{
  "norm_place": "pre",
  "beta1": 0.95,
  "warmup_steps": 200
}
Each number is 128 + 24 x the weight over its row's rms, rounded and kept within 0 to 255. Layers, rows and columns count from 0. Numbers have three digits each. The size before them is the row's rms in percent of the matrix's.

# layer 2 MLP down (transposed), 2048x512, rms 0.0703, rows 1220-1241, columns 384-447
088:158103167151148131115094129162104129157108135151134113102089117125085129091101108129130165117118181128134083158117102122152162100083099134092098126123112156133149103136100118153137127116088107
093:105134055141140173104147171140150095086126121132097127124136135095095118130092133097149153148159115101115158147137122090117148119135170122103110113103116126113156146101118088141153138098101075
092:128127137140153129125094115094171176125147153120088189082125121114141134146116112099120115150161151120157129151111097168137158119128083143121150130111143118154120140140153129150142125126177110
093:140129137085159096128095117132145140150124133123123130102081152144132141138106121136141146146187112174154108123076108135150100163190159129141159115109123098154139157131127117106157096131121146
084:159130132113094126139127135143113131081123122110117127146115141102157126077137111147103099061110125116088115124110116146135120119157117153113136091119117139111121140118156074098159102116093129
108:161131121143127107097137109139149114080111129140091190142124142120138113121119122110161133094153147090158119167118129118121158127128084123179122088134129128129176120107097103098103109111123092
102:129101151114136112106168115148127159095145115141130122152160100101126172155123138112101161123097109127093171123156131086151143142153139099146147117101110125151129088107091151141146143100156102
095:077101138118149143097092108120122085138110147161138119142147162122147133132120148115116149160156118111156177103108132067132138141111119131087107130117086151128118124146127136120152169135116118
104:138127111136158144138151124140099168068114114139121104172143116085122125114167121166164148136138118129125087078096137176109127109123123144087119126104166141138146142134121085093079117113104136
102:119131079090128105113125120116111110108146167134110123125129168139129090099122111168117151156096099134135112120136174142088126120142097139145149087162153147159172121126111129120145147140121121
113:136109069144096156127119104125111129126143114113157153140126102117123095099130156155134151093077150092160165136103147123131132148166157112113131086136130143139133130113104107105130119155147143
097:089119137114083131106134118132126124148150119081125131148156150128174159113106076161114118100140120107157091118139121129148141139134121098137157140136127077200141104124110121122097150151123113
101:126153130139151133109119133118120123126078120114097147153142123152146099144148127089096160125098154140133133146160151079124133157080148123168138121131133173097108107138121145097144171127105127
104:133131131109136144163127110096119141161151118088133146101116146082164119148150110117136118127144171121158125118114159076146151157141125097159126115121159087143105126148106105134130154189130106
106:109181134108085107057105144098165121135156129131136159159090087079160116109148130140090102146134119068145147100114151170077118138131116119152145146092131118131143103123110112102114149150145093
111:135087087137099120121145152153129110086117105106088079121136142134147137168130136159100124103091144088170150099141165097110104131132106122136112179120152163100127110132108125164097138090137116
129:139106165115148172163148151117126134110122131113127170139130119166152107172123131098088160129131116104137114135121153136136171149115114125146147122152107139107095141158147122155128115113096116
102:155134110109157094079100139089119144144098174093155106144125127118175149133139149142146153122109172127104130175135089118120189120168117081152127132123126130131174119173145128113135134101113139
105:140146129138149136124116130134142116118111129126140138103160115175127133126120113089075102168126080131154150092096102111136119150144105136127123149140128113128101133151104151106134130125084146
099:131087139116111119117140153097131148099109093188082130134144128157124093131164116118130184119153170102103153119135134074111152143122130097097107099092130106146105115177161146136121099121146115
094:112131141119105111144143141125105136151136122111097136109148147149108117071165125139130146113159132114146134117055205088168147110118120090128124147121119139122121125160139150157131084109139122
117:110143147107109161120146131130083125104118171137095150142126142152114156129106103109110111136115128106136097121145138140120123149140069121150115133097141169142109102090081127114146133132155107
# layer 2 MLP up, 2048x512, rms 0.0542, rows 1221-1241, columns 384-447
101:117157180128115116125071168088150179152102143113103165150100099119133137159141139129166139161142125148167147186098185128136114104142154162090086153114136134130109148124154126126085145117136139
099:112101109128109192143133163094098120129079163118087081102180112125142136135113174115169127075127106119137119101146104152085131116112156069132120086131134106166137102135167151130101081172130141
098:127113180122121118164115163108116152149102169125126154147098145149119162150114105132133126106143120152141141144174133127112126143127131144105061127147112119111116144144142114123104094128138180
100:128114133121123133120096143120068105142141111161175151141129123124132112124149102119146106117143125110092135168148148133087172121129116142127149131111146148128080135129131095165111085192171079
106:141132116165130119106145135100107154105126090124130141154105187064148172127087115109122099128173159147134110154116142087158158095081132113111141115151109116135096168121097089155097150143124138
099:121152092155149125089144103147077123155120109110140179128123157157154149129117126114143115089133112122149135148112128136084136152117132151109117136087135152127122140126110122129105110161117127
098:155160105133114145167122144097104152145135105132154149163151098158115110162134138134100123119059100142087152145115155131140152130135113125093129094133147092110159079103150144151143125128147121
101:087167129135171117158159106136073137138139157098138128132095117121103126116130090136108137164149120137123119083120120157153133069154116137114150109133154186098162170142114145088084165125086123
106:099150099110151115102115131096145088154107146108131141114141120109124101132109102174148133108131093144103130172139158147134171148162084138148136100123142104123123141117131152082165152101150150
109:209094127114128150137132155096110103147110165137119166120113112129122108142092115150189149106130153096154118118126130110140151141147170136115095115156136069116147144161170121124087131092105099
098:127107153139146111121107140098121148137118098083153146116102112148123136130148142105177112149144146149141136083127109111126033157133130114178092124130149103176115099117175168132154144133136131
095:104120097123134143145187118119143144158113140133186083116113083102144149131082066075142094123136109102136119116143084185144129140139138116148107123135106074138120163100139094153144125151135118
099:147144149149076102131142096065129117144119186121146145081127163154151155178129136136157117130131166143133160072107155146117134125114151152111081171119128093114163103089076143121109151120188076
105:069130140138164174142148129125099141103115145134067137105164134086153129201139140125121107090150145116160161129119139094132099118117137102139096133120160149097117081118152123127108137146133112
112:165141122137135153110117133134106138130119114113132095145139138107140110159069165159121126079100146067132190115150147104161111132142094118075095176141110143142153155140139128150129138118180117
112:075100143103104134156134160175119136107130131125100146134118118112109110135122127122107094137135111083121165131085085143163160158103121143155107152113093124152144132090128168132109146175157108
102:147162143149148098112116093078109094148152152143147145131127142135137135170143109129135126092156124100135145184090144120130122152133152109111123066159101080195129150169130154137123112107123155
097:171110090113135153152114138134077162092092109149144089150079137163096134089172121159089099142125126160154171136112083176137156152152128091130122125155149141154134116157169129123109140170137101
098:164166107109130134136077141103135165154135106105159144094126112150096133130146114131107155149162093133086130106102134112157133060129120101096163116155126119114124156127119110148161151140169131
101:132134110111150105123146165129117142105146101143115152092143120136147129149106121087166116132148100129091129146125118100113123149092136153178122107122109153118171148144109138158099152164109075
100:105138095125143164155137049152103076116138096123110106117153108154089130144141148119150116086127113098140146143124129176136160141137126137125129108117104125105169115138125098102085112171125176